Part of a small language model's weights.
Size: 17 layers, width 160, MLP 640 squared ReLU, 15.9M parameters.
Architecture: no biases in attention or MLP, capped logits.
Each number is 128 + 32 x the weight over the matrix's rms, rounded and kept within 0 to 255. Layers, rows and columns count from 0. Numbers have three digits each.

# up: layer 4 MLP up, 640x160, rms 0.0624, rows 579-621, columns 0-159
# down: layer 4 MLP down (transposed), 640x160, rms 0.0624, rows 579-620, columns 0-159
up579:156118122161128163133073141159123053115133135150176151128143084122147069128107102151098175171153147133151061092092116128136189124085124130103097109132112118142184086149070115127101091042130090145065141113133108124106103111136115193129106161101075103106127138126110120135117127138154153114165108160148125125151112110157125110090126155127135127105119121139135170124127157112126102143083111123167181117099137126165064111182126123176160135111114128124149171104129139140087159101128074
down579:119130113098079091113139131131106151156131112134079120130099156154100139086159159109167063128127109135106187133172136140104087134157118123143137160141106139132056134139115143138139129163088164103180137169144159156128151154129125121148150118144163121151135139106135111112137114140151096147099115107094126103115149136126132138152110102118139132146126112102134098118082113142133170122145153141112109151174121129113242152093106132118108124139123154131104104174122148105216087106152170
up580:106042176112158114192118117133125156105177140178183108130112120196136168179116120109223113153074118155135135125097154119176110153177157150167177080138183100084075161118140186089189197159141106123115168124131155146133129174140146105128083112135147116140085119147149115096113157136187130185107102115153139107152137166134106109123135142129141183118088117127133120143120062144102112144142155171142124185101106156112174137105122121101072149105164140110109111146156093121153147126145113
down580:126114156137098100164128082167151075109171128095169158150103138102131119140125145161134128181161099150134186095109086148073169137170135150104101132167094155158123095194161075140130082125130110151126123164116097097094091153091147136183150146143079098149127060081107097095113133065100118191112157140151117154115111125137162105138136163156088127129142103079063154132095144181128137138138089121092172116157118071122112107133174152110165127131164125162132167087132143126119139111145091
up581:100111138145099113134130162174058168099116108110145103142107097121166115104077141140121149143145170123100097132128143121097167082191134129042099102158171122166096178126180124105126077142162139163172153095064143108145118106166077114162115140128063118100113153106180100106112125123042077110154110105144084168140116080041112187094056102169109161147154061091132120079106074184124115093164164130101124174166112126141089142158154082181157112064123113126126114097105150070134131184129064
down581:161112205143169164036113097160176120114128126201103168076104089060123135133103099157100088143133161090107140121135174159103136081170090177090087122171130137119122096134085178139098153152173136101216111151143201129164184130097147089147097178145144122130133087179112185110150162125162162104102138128101149122168101094120134074166145155088115144099156110123100080085142094150147184164070156096118151153175146088185194072145136140083154127066142052150088076092148184124094108087066175
up582:114166117165097105150092116154141135134079154122120116094101111115087121074123121139164126181132129120138150130125183175122143127101116111073141163110172125142126153134113124184083131089135162096187146098078128181118129095121187185113148141167072083169118111132082123174118180167167089148132105101145069131119137094160173102145088102148135142170177090141135121079122159165144104187138143152176131137077117129128158141090093054128149158101147108099161148126123150166098168160104136
down582:101129136105181160085106107067112138145171091122103134104131127149109093175124090172133079123175150123173108092090142083159136157142192142175092154154134112099118135130107116115152149178123148183123170120144165172091122097072104097109176162145155140122055108132150142178153074100167142127170170186100132162102076135136143133121170164141146158142088136103153167157131144149082122158084115111096181164127102130062090162110198127124075157127173140140123153128134150104099098144144102
up583:109135157105139044174095154140147158113114076160117111120106149098128137100162083151149148131095222141079144152130082145062146176142096139132084117113114135133124164172104144110148192115107117115144124133117147077156143100105087110116121129128158112168129150110081108120116182152112114099146145178109115119132131097109111127096117120102134116184106113124136106147117151130154123144196079129107082180159083223113142143076123117159095128098098114131121184154124148175106166190175149
down583:157138099114116180117127116117084123133157172131131144075150130128094131119115173100103070118136076097162087105160176124155131053129125073150169108127163107149115132104140160132091068089151128165086149144138085153124082168123108102170141139140145148136144144121157151124139094151161146133124151076150154135114134160111094091140168135162128148088144163127124151120120106113111136064077169148109151112115192143142174090169140122123100130152175090121171085118128146115162135083094124
up584:102128140195106165125194111121177133150183189045104118095132143123157101142107116097103132183120142119149091099132178161066098209147131167131139103185158167065139119107161135095160190124125126117101210162108117089192116126080089109139079105158076143175135075152137106093117125083138142150102175080119088097138150108141189115061147070047130110095078187144143164151152149135066127111161121106157128129149131129189166099129107167195091180152214045120145091205149189073115141126168114
down584:120184098153102062125073101135119186109100126122125172132121038152109051096199076199110097109159117128206130103175125086164170142106156180061070135164109147184147031102068142159114114170099169136113121195098143130094172143057146107165155183119191133123105124140085127148152077119205105057183131114155121202137105146083110106102029121168106107045116180145103142180204183101159158117137116058150144142096157178088104139164162114145130136181090082122152104113095047167154152136099137
up585:119148136176151147137114148115145095145156118167131115163059167075088147143160140144126092136081059081094141175086160103165170138150144090108120148081117135107129103138116115146131107170189149149135128188135130151142161153108144184135147106151106077103141087093114145173100089162069124120117114125160181107145143133134124121114076107138110072162110130129118178122116185141145130138094141144157139118125151118153059132095125138062144058105089155130142107207073100123193087088180157
down585:104088127161151140126178172133100172158188097110129139084136224166115146091153090096099042120216077124087139129141143119129118066134157183173110115077151118128076168121095089146175105138100073116129144158182052110168139135108147110143132160102096155143142149115150126164095097125180060088129131181146113142194177108097171081149138099091167167103157140160122112085142114162113167138133113086149142114106072145167097095121105118120104156102167163147075132154123153148066110073174145
up586:076150107117065100168072197151096162093110092107162148111141114119119143111096103111125131131114056151133093157132145059068184105179108070108216129104105194137138119083104099135130118112081149127117152126126176053123143113115202103126127117187133152115167194108143129155119142098135115149157044146105102157069127070077168194138088113105125160104130182143158168091143150080127190145135127123135087119109143124161160155182061166125125178097092148149081143192153134163102164079059129
down586:087130098117178085162159129128055041148100128143141097092139159139119152116136177148089107106185096136137161113153121161114142171067144073152146088134132111131097155114165165092186120136125155141125147078136135133085074101065100118103117155123135153133159162136096168123087108169121108189049117118085108074143095098203140183089134090105177063130094150105182102121158119130082067168116108202188117045133057163075102137146099137105072082196107092120119102110154132155124091100095142
up587:163125131126170126113176157128132124066148096168129110140091111109114134105174179139117143140157140158182108113094112132050092149106136175119135138125123113133178088123100120125169107114098104120087088146115112142141100124133115108180138173177124104117162091180128101096093090139180146123139092116180228118113152109112110080128119108157124096057083074095107125134157149079168112129122090112125138090056109143113153117135098096093136121106135157205136045136101108160149191084114107
down587:134126112163136079178116121128121187136149114097114097121136114105099101100094201078106162113125094108143101118094158104152076099147052098136081137072102192108077136100105134169161092055124186139092157133121082061133159160145106127098121113100098137142096064096145163136160113144149139141090102126062118115135135047123068129149121115117115129169144172179115104151156165117156104127138164151116160116180135075176113094101160065143109168163103127127084128168124107184078147133090111
up588:105166162174134109111087130152130162081121130130142067137108149098098128063104208138118138184117173181098177137107075118171118135180130135143156130165076096184199143135145152096137121108191111149147138199116088051154100084141120103110096103149109182139120113116133126193121134138114081146123127077054119089083170108112086096089040196144110129123105130166153095155134109122125134184086089129116111074076102129117174190083116165124123073102128093150126100135172179109128183118102132
down588:069184081160056129132165104113088140105136066096127152109120081117123075162077146149147187101183129133125102166145142121103074129108153110131166131164083076143035114157165189092125147123092147103193086103120144104120155124010112105154161126182086111112128146139116117130161117167073153100163130119171073177116150111101148130078154096110164132117153185141092130101110097108207135076168099108094104137171096157164145080155143161136127096179161129134135165104201128129151167145118135
up589:111141147137141115081052128170145128095187083140156135136130134136134156121178101171096098157119126131154119111165092094193168140085052073170145138072093163080150171114130122122168137104101071038160167071116017195133146141100137148108131088145115129099091117079146082094112132162118123162170091088138088123118156124157220111113117089158146098151093103088130116106142077115047172135180117131132022154156082169130083089146086070176220097150156124095129183104120105113103094096104117
down589:148116144075130074117182170071162172145124140148079117112212130131091143092132041106092059173186145176119138105168129106155092140140091152140108181108118123151130095153140088137154174111173111154151101199138115067102111205096085143133177124089093128154085149184118150225115041132122094177138086161112146167041136139100053117129085142083157127113063102088144132154109239106123118118055134096158153100076077133152073132145200124088108116123050134176042075124197233179118158151160085
up590:147136110127138130133122117133173152077066172155111131171114069115106134102092156166137145086109118112125124128095137046108142112150159142166044148126116105093123163167176176010161121140147145162128128130089133162122117100103126147178103160118094055164107130070116163110190103111143112117090127106116145080119219101134154075144082132066119116178099156139141117125144125131174128141132077131157091131131150123135067152120054123116159079135119115112122122139092143104115134074109171
down590:086124111103098149131067159139090104154130184201086039165111178132132100167132080139083138160128124134115119117108170128162107150064130178154147107136137172156129070120134135139148144093138101205122130140134146107143155198138153119060161064144144138093096187130102140129063085108165167107185110159153196148158057129136142107122170177170111126154067141080121122102117137118170152143174109092078138144162084102091119141140131108118130147173142148114138177127108128131092034102119214
up591:118190100190124130128137057160138134139138112082070079114037116100031093149117060109131120188087130112160121102133147141085117111098146197146188133074063092124118174141094111114119151106157088142087135147109139112116138165106168099145153089170169173154118078108072128101136155149093093114152155077127133139088158106144097125103139094135071199173163119082115182109121167154161087131118095111148103125118143067084151140156094125149113109115203090113142179064137106192108115152094177
down591:118167049098114135166091104111089168151175152174103191155147086160103134082156111133110065144122190088115066101134163147148120134134167114031095162169124159145142130085138163131094086110145165140114130176170143106135108151112150169096148134078132098106095122135062148161059125122164107065146142156124170124130080117106141147113116165173137096092086103176125132106176151139099157152132095154042160103141140156094090140124139114075092117191119187119195137118140153142158102197073103
up592:118189107123139092107085156160161175067099123124184125123119190098102144071172173059120037124072110130108071183118134100122104109203123156121124152119161062123135113141205103133193141108204132168129151141135122125179131095099166124139127196136112143115179081109036097106193096120123153130197129102112155116093112160133114173101131165150196069124104126103167086129063129158194142108091104103105079130103154130145099158165079200113087144085081097133085133196083128101158088166166121
down592:100089120143132085196165081127103069097159102165088144224153139151112130127121101167106201150194135101099085106189140187144183208163088114094109095113101234150054117124099183109131066107152140132173095146092135096162120137145151134085120156101077072114085152091124140112143136120099193150098052104095143161158091110094142083134195153089131157158133095159101110145090089182174165152074138122107133124152142093140107082159155111148090079121129139141189122080164194164105089108055125
up593:148132091104101096129113153143140140132127124155164146074113136074122133136070088141141111110125145154160116114157088075090158120152150152107157150140062121113120099119101135191143133119128097171105144147135175134104146097170126113127126191160154086121128134104109106154161139103136105103173086148103134113094116178100158114122145135061118142120109129109182148085143145116108103123111125138102110095158106113104137149135123169125132108100158131097150162144120153074128135146118114
down593:126164164138141163133129110098118106105146110099086124163169099187123135120195153117093161164114099103096135132115156189188117129113107105125101122089189113163143157147164130081147145148122162085164106103144058116134114132076146140140125077083125168119105130158150130108104124145101166176061169106162124128198173073157089134112120130177155085159136129139099107176111073116108141125160099137143129147098149152151124096160120087121128154170095149158123076102139114194117123108160130
up594:121114148172097170166108080087201104126188097105110168099161140145193073135125131176092155182134116126133163061123124096125107137114128064140150109172083099104174123125068099067139142102101117120094183225078141121096096071171089114103136131169056124134122187113218148174154134065086166133101138141077150150184126132132176147123118147075096048090100134136090096116146113142081149113165121110191145167172095136153178088110079146156146173130155138146163112151144136146100168146148111
down594:132147128129100130167170133070101151096143163107150075140104151151162096153189080129105113072108078182154118151139135151114180160144094110093030121161108143167057187113179201152155175156103123160061100088186121185109114097144127132151100097102086155151199115168134128128112122059131104186124160125169156155149114167201127161051070072121136109192128081195184126161150084178145141099083057057141121122146133164136131107086086122147103134180128071137119079137108168091164075130168184
up595:057053079173139104087138115083137097143117097067105046093150127136139073135085152143111087200061129067130158154095123134104081129157147128073215121104101110125153091086134160198114149193121126221128153174115139170079053150090117097117077040166088126168098119086165155110122112116116120136129079137149094135181100074125126194109122082110100148131108158107133141166159137095160147071125152110129096138139075148134206088183042070120086100099173126123111035157099168070093160083172179
down595:111096100173143122138132074157129097136133103090116090164131128152192148071167119233116148109161178131086217173101116149103192108104100186122167131083111110110127147115134145096089105100120081110147137191163103120071141161164125075067125146086149183113110089154103171111150155142161057136162156125102113135170135058201124147185099145104122122176128134147116052158139097130121148095128149157095172086156082169140148052189169156163176151140053189159062097064093122135203167127086141
up596:124123105167151132195134129151121131121197100126042178129105151118115109141132188128186151121083171140093175077099117150135109131144077073184158103168119076156156145107152094179133081096077153172107152145073114111067125156126139122152131130159165148059152136142101211176157184093154149094120092189111094111132119156109137143124151074127109095151125151138163123108105140127113081155181121068125147144193100113110167135135088154083060156095162101131107136185142188202121132114134125
down596:086210194149122066152140175151152127149120112153155153140127121132135102164133128133124134163118135077127132133115104117154180141121170153093112106123122135068084166186087120122132095061147093073166089109159105072159133126135076120108128099134089083137105093140127172168185085111155144098111143119160146128107086158113134162127088149156128136102113162133084138153178122160102153130104142133105125113093147030136094201146107080157164153062068054139111153140110131116122083075092108
up597:139101157098165134145076152118122158079060129217109134146077102094102140126159132158163172111103160119089100015095096126176116178122138133161121088106125098168120130123137162096179185155130125118116111175096105148065109108126151186139065121152046136139104117154164195158186128116079134122133120130170154084101162104098151082153080142149121115146097162108152143187149128152142087132141121093153098086146113109155162038092108135169177111167154101114093166090139115174095139146138148
down597:134194076088109108148117167136154134195151162185170139101090115148162103146089080128139126119156098046138083159091114130144142120131085156101110129187127098192141109162154123133152173145174170194172119165083112189149160140087093162079131143157182104131109104121097084075134097146144130090162088116096141123149165152177124210118165162128096107157063103144145204079170122145160136146094145089092150130074124171089105201134107118089124171160142080093117099150158121069158117107127077
up598:119109120091099144174082123136114176095108158120146162137135108133085123094102164158124153105138154115077180149077116109130093184137105145130091186131051173120166097119114159188130186089133112154131099133147162135136117100076132130127133134131178104213142119166162106119114124086131124100182145151129127107109186171164140112110134144082145119111109122133105152110151116095110076085171074089150149112128125160125112129166114122119165138158125152120116135158151135136078127134174140
down598:147163184109184103123123108093149124161145101131117089127115166143164164170178083082146113121103114139124072093188132157143154047100153088169166099080186098160100138129171105082121104122098113135103161162122080095110110132186169092166117134127146125103145104104084125121186100168139157165087128106103134147157083121127115130125109068171134140135169120117176109134125113145136186146070156196108125150083146123120163118088148094120097114107092119119132131120124146149149122166092112
up599:053112116132071128092160148145168114185112109178111186055158109138096137137101146153111138131174169153134124083086167183151104140145091136103112171142127170225107149068107129170118130161078143095140152177102095059094101125114105148071105175187142191095141078135070150151141106098140104124151094126170156130114119127163143139077153134117095129243113210076117115140133095146023129092118127102162186084116137146168085112166189146128166142143119168155096133153150122116145120157107152
down599:113179121056096090125121157140153097105132179112159084162156203102162148084152144142229126147095137079098193157109161119108158085090168064150178116204140160139129148110064092102156137172130081097094072058089165058155119061159100084145135095096097121176089090164091121122135066118091145159070135114146147165163082153132164114113124114154148141073111105167058128063063139045067065132108154160128098123062156197099116136114131173150130120179102099152163151102149172142152132127126099
up600:115147121115133084120153175138129080126151078080184102098151140192210147136140142181121121158131072097144124192143090185102132169145137148129093149105132113076108136077174163112116169200119141161178098174096110118184128171129129140129109106110100110130108129115095171092151172144148116130151142153135068178070079146106173141123141165061084088067067052151135079090188097100078173070154150144082130163111124169094182079111090144146159160101168125121118116100137096123123156147153146
down600:123064152153139116097099165094114137115054092095091166133090172140116172100192120107157052129119101080153109155157096095171118134162106137175112106203106138126102124172146112200139077158164159102145144093168124187104172089105114176099149103121136177122133123148167098135160077107123127153091134116102074128210143107142114150183175138165044104096128114113138144117110110144167081135190121134185128146138125141130090180148153164138125144158189107114118195116133119115115122066125108
up601:140142116149116132129114140133126123126140128139126125113112141115109134105135088151154153130103164126126123106141137127143130115136107117093128120104109156143119122125144117160122120133105126133134137138092122146109130124118132141139102120164126129111134141107150117104109147129125147118126154134152145107122135101131126115122124131130126126136145116152143137103127128136145143118140119132118117138108131131114133135126133144126134114124146160113134134137137132116144124112125118
down601:103153144143088140143101155115113131155127122177103136142135123137140127146110135130109135134112143115155141104119124152110132109136147137123114114116107137118102130142140122137169138105144161145144148129137092095115148120124138128131141152126149123154131132133130142135131146126109090119124133128106169106150128148131098111137129142133130138115134152155132129116132141158132113147166129130150153134145099114092106117147161136140098101133126130104147154144152140128112137146114136
up602:159105136099100137155136182135093172117101126128120135109091137096134123085113121115109087107202136179134130068159132115212095127129169159108129126084133178107179180135153119151115108161103141046079157060102148158166162117098125214183103146116128118159142111158125085103140133112077179144090162082159197110139131164151121119157097130195127210109182106070142118096048070103126211067130130071054139151164093124113118177182163146111198103117122126117133055141128118160115180217112111
down602:182108111131137134113103104109101089104133078133182161130102099123159060120013128171203101144120148092194116156138152128092116128109111081153143192145133095104130141158145117159155085098186143173135129170202109137181157104114139178125117104112165092140150170127048142137132174090134152133055080180211089138153093125081155120135135166122132027086055104189099145110217106161102172209149154185148088164120114168112199176140101125157154149132109152208128148128126116108129123103123124
up603:159150177146119148098166142129153099116114156148149145131074170119171142141118164142167170159114169103103223091098157135135153104145115088090140142080150090146111084102109117169096176079141155111212131118149096158048148094093090125109110160129123062159144158114089124109109090139107146123152117197156135132129081022163153179081164145112007140168078103184177114142022107166131113102150100176130185096154139221115155160124087114171163140105093164114086160120091119090149169155180188
down603:093124136101119109123096124122098167203130146154134133081115124113135161111147144037148107127132085105101059098090099054133082140146097131175047174141098128140204050116054070050121120142041124148108188149150125120151131124123135073148177139140081157118078109141161169157109162173085100065124101101102169158090160166141143118108107121168112163117165177133106192129126104150198102126079145033107146127124113102184096120101164125118129096189155147111088155132129074131137163130129102
up604:098100112153134145096091115157107130122113144092135105126153139085123156099072132187077124150177153098085150118082111104091110105124106073111081137171106084102124121134122145138091160130129132124095135124116134093134153032170090133103108116125119150117110135070084005194131110152100117112128140134141166171094123088115148125072104172103125157141143092108154104139132086106110106149145123134124096145110168117100145150131113109152152143118174126130142104153166120171136147116070116
down604:122148121101144130199135112124083142155141127126162107122141106151129111163161098103151133084053094143150098066150111100117157128097106163079208131172175184121165100131144090130153091057107093091139161122103142126152104150112120130141099129104131149117137105180120147076103123117124147125157121130115105089155168157125112130117069154133116135137082129160114144122106174131117133186111135140097130083138132136139138141099124118061105179135093148105147137098134113111095127154168140
up605:150137066127066100127184116108162165120186103168081097065087145133141120202148097115141175138128105141119172103081127163156165111069131176063129119089155117097117139106138114156118056136094138171091165173142082111164129167160108133109077088154193124114059078160087144124073157176106117113170094130114134142150081157161031141115087094136113139120136147077180146074119144129148097075171115021142198151108098109146136179130147094157089116132110146107130129152126093132141154087101186
down605:170188094112120131131135161075154103180148123162102211154151069090112159154121100124124167120041153152135100128146219119111126074042108148130157088119130150135156101131142151153150105111122153193053187079090149111082035076122135147140223127123155103150115091154148138098160154123087128128117162202169121182206143141128110161139126121162143130111144129136086121135100107177128156110144100165120096127124123116110066110075117117135138168097114186153128194143094116164131147118150155
up606:081049126144147168063155141156118134108151135141110086100123135153124108107116092122074140090071127157195079139104087100125141110114147176154169116155125096112097095161113189140155153091133169158191127189125161176116129115130178111163148147149155097141071144147130150127144114114128146129168141135105125085154095100081106115135137092096088097101054118114179151181094114164114090131141086106104146098119160107082197104135100143132097121131132115183080129168088093150121166145164168
down606:117115141065137137123136138127167159146155168154112113154092139117130115190164209137130119139141095117144098090138134146112081097141137108137075132129096133134126149125116093114138164046108139147069143122157160118134137123085091115155160113177103144164094092183118125157123116087135109137107103186127155109100111196190113156060122149132211132120110146129129123124113142120127133135100148165064162126097087145149144182114117092135158141122158143161085133111149108116160129131161137
up607:157093158168103090119141122134115106132094115156103179080123138145024150076103105169120150130048172067129112086170095116183149099082141161134121140148114155093078124114079094111141120092133100175116142097098118153196104143087183132118150166166141098106099139139173096169100087138168120071099108118183174128146124086129121083108103093140149111180097117149179166164133178130169154108096103142108146115153106105127108123149113094086085091136146203120208147191089108149093148142152140
down607:094146144096159122093055151053134118163146167119117167149173121136081130164116124123117111225165171160095125131111150129107118183130107124177122123100133139114134145111085121150102127128109170110160207138212114104063146140122111130115168142120139152118108080115075082158103131110138188099111160154110087141200121144178135166160149188104127150119128183064075128092099150110142158159139116133125104107149115138156158174112165142165173213146109125127116091117135132117180067118097106
up608:109158083174145107141137136107164067127132101166101079148180104070168102099166133167154110137131155160130063133118150121174151150148152119107112166107072115146151186177112108130151105139120118086147090136035123136140124128107130157159108194183119104137191100128080165141097091178133124153166143107182128163163176084084107157134191119127153125099073155089111151127113121159145155145163127136116173063147129136165172112168105185138145173152117091146145100105109156128106150130151176
down608:157094143056117141155177159149146141045107154151104190095102105177120112129141151104079138109121201125163142085133119156070140097104050160144149140110150135111106077165136132126153119128156131171102113119191128135133116147123127112102116151090184150153166107115169121073133149096132136122090114143134108073104132117135144129140087200108095130150090143164118147108136133111126127117082124134122107140147125142168093146071129095111102134107145137143102148126114153154142114172132115
up609:134186088112128103086156091168162111135136141098132166142111126150104193127137122088134105111165153122097091114099140093147172100159136185137125134099141093135144135126163070110171120122095150099167135151096100143157158109097072102187134167176133161175087145093090098148131129155113153095143149164063134119104130116165154178109137131139148161175165127117120144083077106171139183105136103126150144096174141147085129121136154134157135094139087185127132137125061087076131116119135142
down609:146129137087108119205086121152166109180175098120162115176133118103117053135126136127144085108068154136119175145125113147120089126115114137139165142142132111145159121140150188109152115091157115112097115109121140144152079117080108217090163142102146135067168119177173163148123114085131116126100119137191136097123113115153153138095111145103166115165089117157162136133152105094170130099124173125113080091158126151053098150099132103148143119121137184142161114158154119114113094156125159
up610:119117041063095145123093188159143114163156138102135144146151132077080062091126174115109116117114221127121108162142136113135189115176120126149122129096156095147088151122104078168102129117081175126153178122015129114089174149150084108100072114136183134123112091172082148177045122152125123130138164168173124094137130108172075124083100158114129164209165179167141091108116182148108076180135122107125082140066135132189112175139127175073117154121114147147148148119140163148083107157096096
down610:090095065136083144136130102145165097120119065119129101102153151140126181102106106131122148073122095120145133190105104104101143148083099103110127071185132186137088135156110111087190121184156113111134097087131147137105059078118123115185134145122121147172147106119150105135124082147064149140161085119084106117102112114116097162153134171175115182127078137109139095165122160074191163156201118140074106146155149121130082062071192106080092111137099124121111096048094128087173131136150146
up611:119067103137113144102104146160133148127094152145084141135124129154123115180073164195118160173104120159148106109146131112111143121126131106151119162129126115099119103115152144139136145042090098125137109120134133141127114082113123219180100122101144168140094142148140076193134109175101089154129108095098118151133133087203078097082083181093117165123132081145174167148083177135123101181082159149112093118114124150117168098107119105110133106164117121135147137107116178126094144118143139
down611:129159173124120076167139107104144082127140124112173110131137119078141137089199099089134095079144146124112133152102127152148121152140150147125143085139138119172121140141091140134120130178183166134094129157153143107099128173161142047108144127147114084101176085127100155099168142098148167110134155164116122095139136154062155135160155100152135101105125162099091110138182121113151141090162083108147162132135136103103070138134146148146119131113125142109110125155144072104160155122099131
up612:128163155094119067159125140106160172110099151132105158113065156098141092167088092170148087094114190125129121117175189070111118098147079114131142041132154126155115123097112113178135129121115133095150107108131131108144133103096135081130129090110091137162156146203100128202150099110104155139104103084150095137096140107125148111142144161164139169109129164155096162119126103139139108114167153165193061155092124137143155172129175108170088139116184164143119117103151140205106152165134085
down612:118108128118125153156087090147154136167166104091128117144160168076111157075075183085079129136142127106130155163147104186184099163122122125155130148146135115071048157165123162188141189168127131153092118148128167091131117179153165187154175082112177093100116154087130117125133157140110133118098142136123090105161096153123141106165156123092144140144123100158149164161113103156099169097107109128127176142164198103143061160079160111162104153086080118100128095145135097135156130067140141
up613:064188129120158081082179087124109149117139072145162163141177115133165182095126132187112146085115147115123157100142200105112133154130100143124134138147129146146153168104098095098122154148087046149135121086102117139160098137099109132126061207124144088136053143181082100152148165137163149141079070176097130121122122160121120136055109135107168105164160149143160113150099104148094120159189132122077135138159162187163174157118065100166164135096127108119120133166111093088152118114126123
down613:088117113155113047115116128134153088115116202120101094108134084143131095107112091116136106175146083145093108129115120211127091094168175124061121104121104131121051108134165109125133083133189090170109154172143145126109166183142168109115203154134126062147139094144162119088109149123138098127202165154139147149084115097181175109151122178071131129159173128131092082138151124142135121119138164073119126040176137118054153131125086141126182158145153089084135171135160220139160132114064139
up614:168101110153101167134132123115132121127178122151083114116110110056131070129089096192102118108121118177137183120138121126112104134105132127145103182156126115127069157135117224106090123142086098137084139106144174109105046127113145101157131080148168104121137116127116102103150140124089108181105109155123140054127191099207082086103079094099121177052107108132119153148124158057157119194054162136110108167129133133068162119178064107128107135101144186099168105165116112172094138117130148
down614:099170151050137121158103106167159156108123129120085106192116189169129157156180130130132164131134128030124149123146127094109165136126109117078147099152165150082094152156142071135138160117187135158148135164106150118131104138125091211110113137123121162127121131142191110118146133192137130084113182076133072151198112167073185136173144170126164117155140147143165080128073117128104143122155115113119100152164125116204079163129170140152150115113116083156081114087121138158169118159161083
up615:135141131151161096113149132143125157075178041162129151086160086190152202139160146139143101121111105090117067188090103153159122097066079100131103143111083131112088079148174132147135154133181084108126097138154154092180087128106169084128158095113099127116080078109092108070140072123136090127175120133138096094113091123096147105144173146142114138088116106125168126146125158114105096179139163179136116128135123149117114172117135122131103129118092135128176154097120127104141130111132174
down615:132144123143103142172089109101123084105153172121107112141098120146166023153116118083152118119143076130143185071196125131125106161131193134149164069151122123139108165175095115127145119108153138159055167133158103122149208112170126142148110166129165120145108147141080115118179140160181191109097134128106076104136168133118182170084119126121182128137086074148097137139132159161105147096119128083061106110118111074089136103117148126150170126098127136144123135124143109130119159127168148
up616:101158162121131104109080151116115124128084159180156116067103115090084139163149131121116098120107159204143127150153101143130120122127103098108163132155098160148152169113090107149160108122169107133160168120109136141131075166046142113131187133082169093119153150111086104122115154138123114104147132144118140134123140161129116080124090156102153100105122071139157155141117107105098175148091132127090049152102124176105082155117080121131114104136073141136130161140156163192119113177159118
down616:139104104106121118160157091142116110164156086090140132164118126147171159073113122151146142115134117075107159134080124126086122123126137151126086137085152121098093065178152158113090162089119121122144080113147139128117181056169118160124090109146093135183105050178166150151130108115152129162117117102113108109143121081104117184114132124118110139166122179089124129126132140134120067123171126123152183131147136093144178102135177143128111152137201135108132104132109131100135129092093123
up617:113192078142118151168166111131111111129172086118151142101142104124133100117156142158128176137061120117154141083087064188121107172156073108193103145105079140073143155138132094135105143040118165171079134153059164134136099163052155122131103132163140129136120058135174100092123198113207129153124157163135135079131130092144144141204148067153148108098122171128107107100118121169121127087143142145186136129140127147181076156136088096143079171113091110132106095179177111115142089111198131
down617:093123124091089171128142091170106161149061113102117141146138148138178127136143120096149109108203149089145120091150152096100145142113138104203133125090142081083108144133137130123100122109113103172134061201103072123042069123148109131133104099150098135160137111126172125099173160105183104073140176158148107063161199024163170131086167158136091147071116065181155147117132140097121147138132109116139151121205153090128148144143131202130117146063189098103111163146187153147140168088112084
up618:093135144095117079114172152135144194148123097140000157091052158115150090174130134168162144109141141164108219125093125112063146136087115080150143112063100080150110181116091135165101076060109170085168088198159086123078175097146149111164151143247120101142120155137130111087143153154095124085107163137165114061187100116140127092138161071121158159175159114143157072188149141220139051067093131097134119179193162156111177130107145104106136056154123088126168185083122158097122180120160136
down618:115177130119148071138140113150181189102117135131144226158130030226131118128152163106168111143153155100156124172096092097110136138146149099143125045181109163167097124102111187130176107085070047079119151175114179126112135127130145167036140145128102137085118074132106134166113186144138178133124135131111116121133132161148169100171087184079135116169175185132062076085138208166145114130154169141133111140162089095149136193088092126185156093157186099091093175077160107078197190098222136
up619:140110140134183177190124091093180146116109136124098069103083112178115160131132170146171133166113117155082162157061122139157151182100093089138158158113050088087133140122124125176125165108131173129125118091153155130133107127086119168166129079143183111169191132114129118143179211119098108129160122171093098174178136173114177100154128095147077140151149094096174123159141128155165160108146123116133065154086128102078168137182107181149145158222157093091084110191137098164043078130137126
down619:121136106080106074119150154116144090140164115145125142154099135051098097124117093101086091092095164119107086092144161105101129123133151120144119090160169172167112115113123143065123104147119093121091125173121127148114154156190153086085128172125059155082073109149093167137102082174135157141142136153106108141099095104161145169147174136123131178067102153156100139089124132079135124168146116134107158119106152105160095142095138090133125125066132153129141171099093161117158170165115124
up620:121141098149127135098111150115152157095186127129143144162125157148143164128146129123141104093095142088080124157074175133159161142098163171161117139157112100103124103167173084166101161077122136139172159115080165100131119168127082094153109145131152153157098080145104148141149088119186163135119180108157127134196127154130075108160125149141089155162148140121137128109094104241098127173192098149125166136105155153136136164166117158101095101132099095177167047165113168126095119147180126
down620:200125132055152090179109107143117075141133114147099082139089111106120111110148064120168117094192096161136176148143134145127120090106171045130109036083113101156138110121122170058170105109145137155140183117112091104094103078163113149126149100136093085089143145082122105117069139152095088168157106147159122084152134130169140128080118152165170143123084127100112108175137144147108110092110133101149079099159122080147137099104173104099142101107092116111102117127155119113101168128112171
up621:129143126131067120105057111085185147123095151111145154146146145122137125099102210136146145111153141124083138134158099191164141098106078149157120168129097128130147112144150143127130113130083109182200123054117103152092111211141116155094107092109102077132159111095116169124150146177095144146119123105136137135073154111148122112133150100055111121162134096184160110154108180106108175074110132127132195118185134147101156091168157155126119055149206148123143131154111110112167136143189172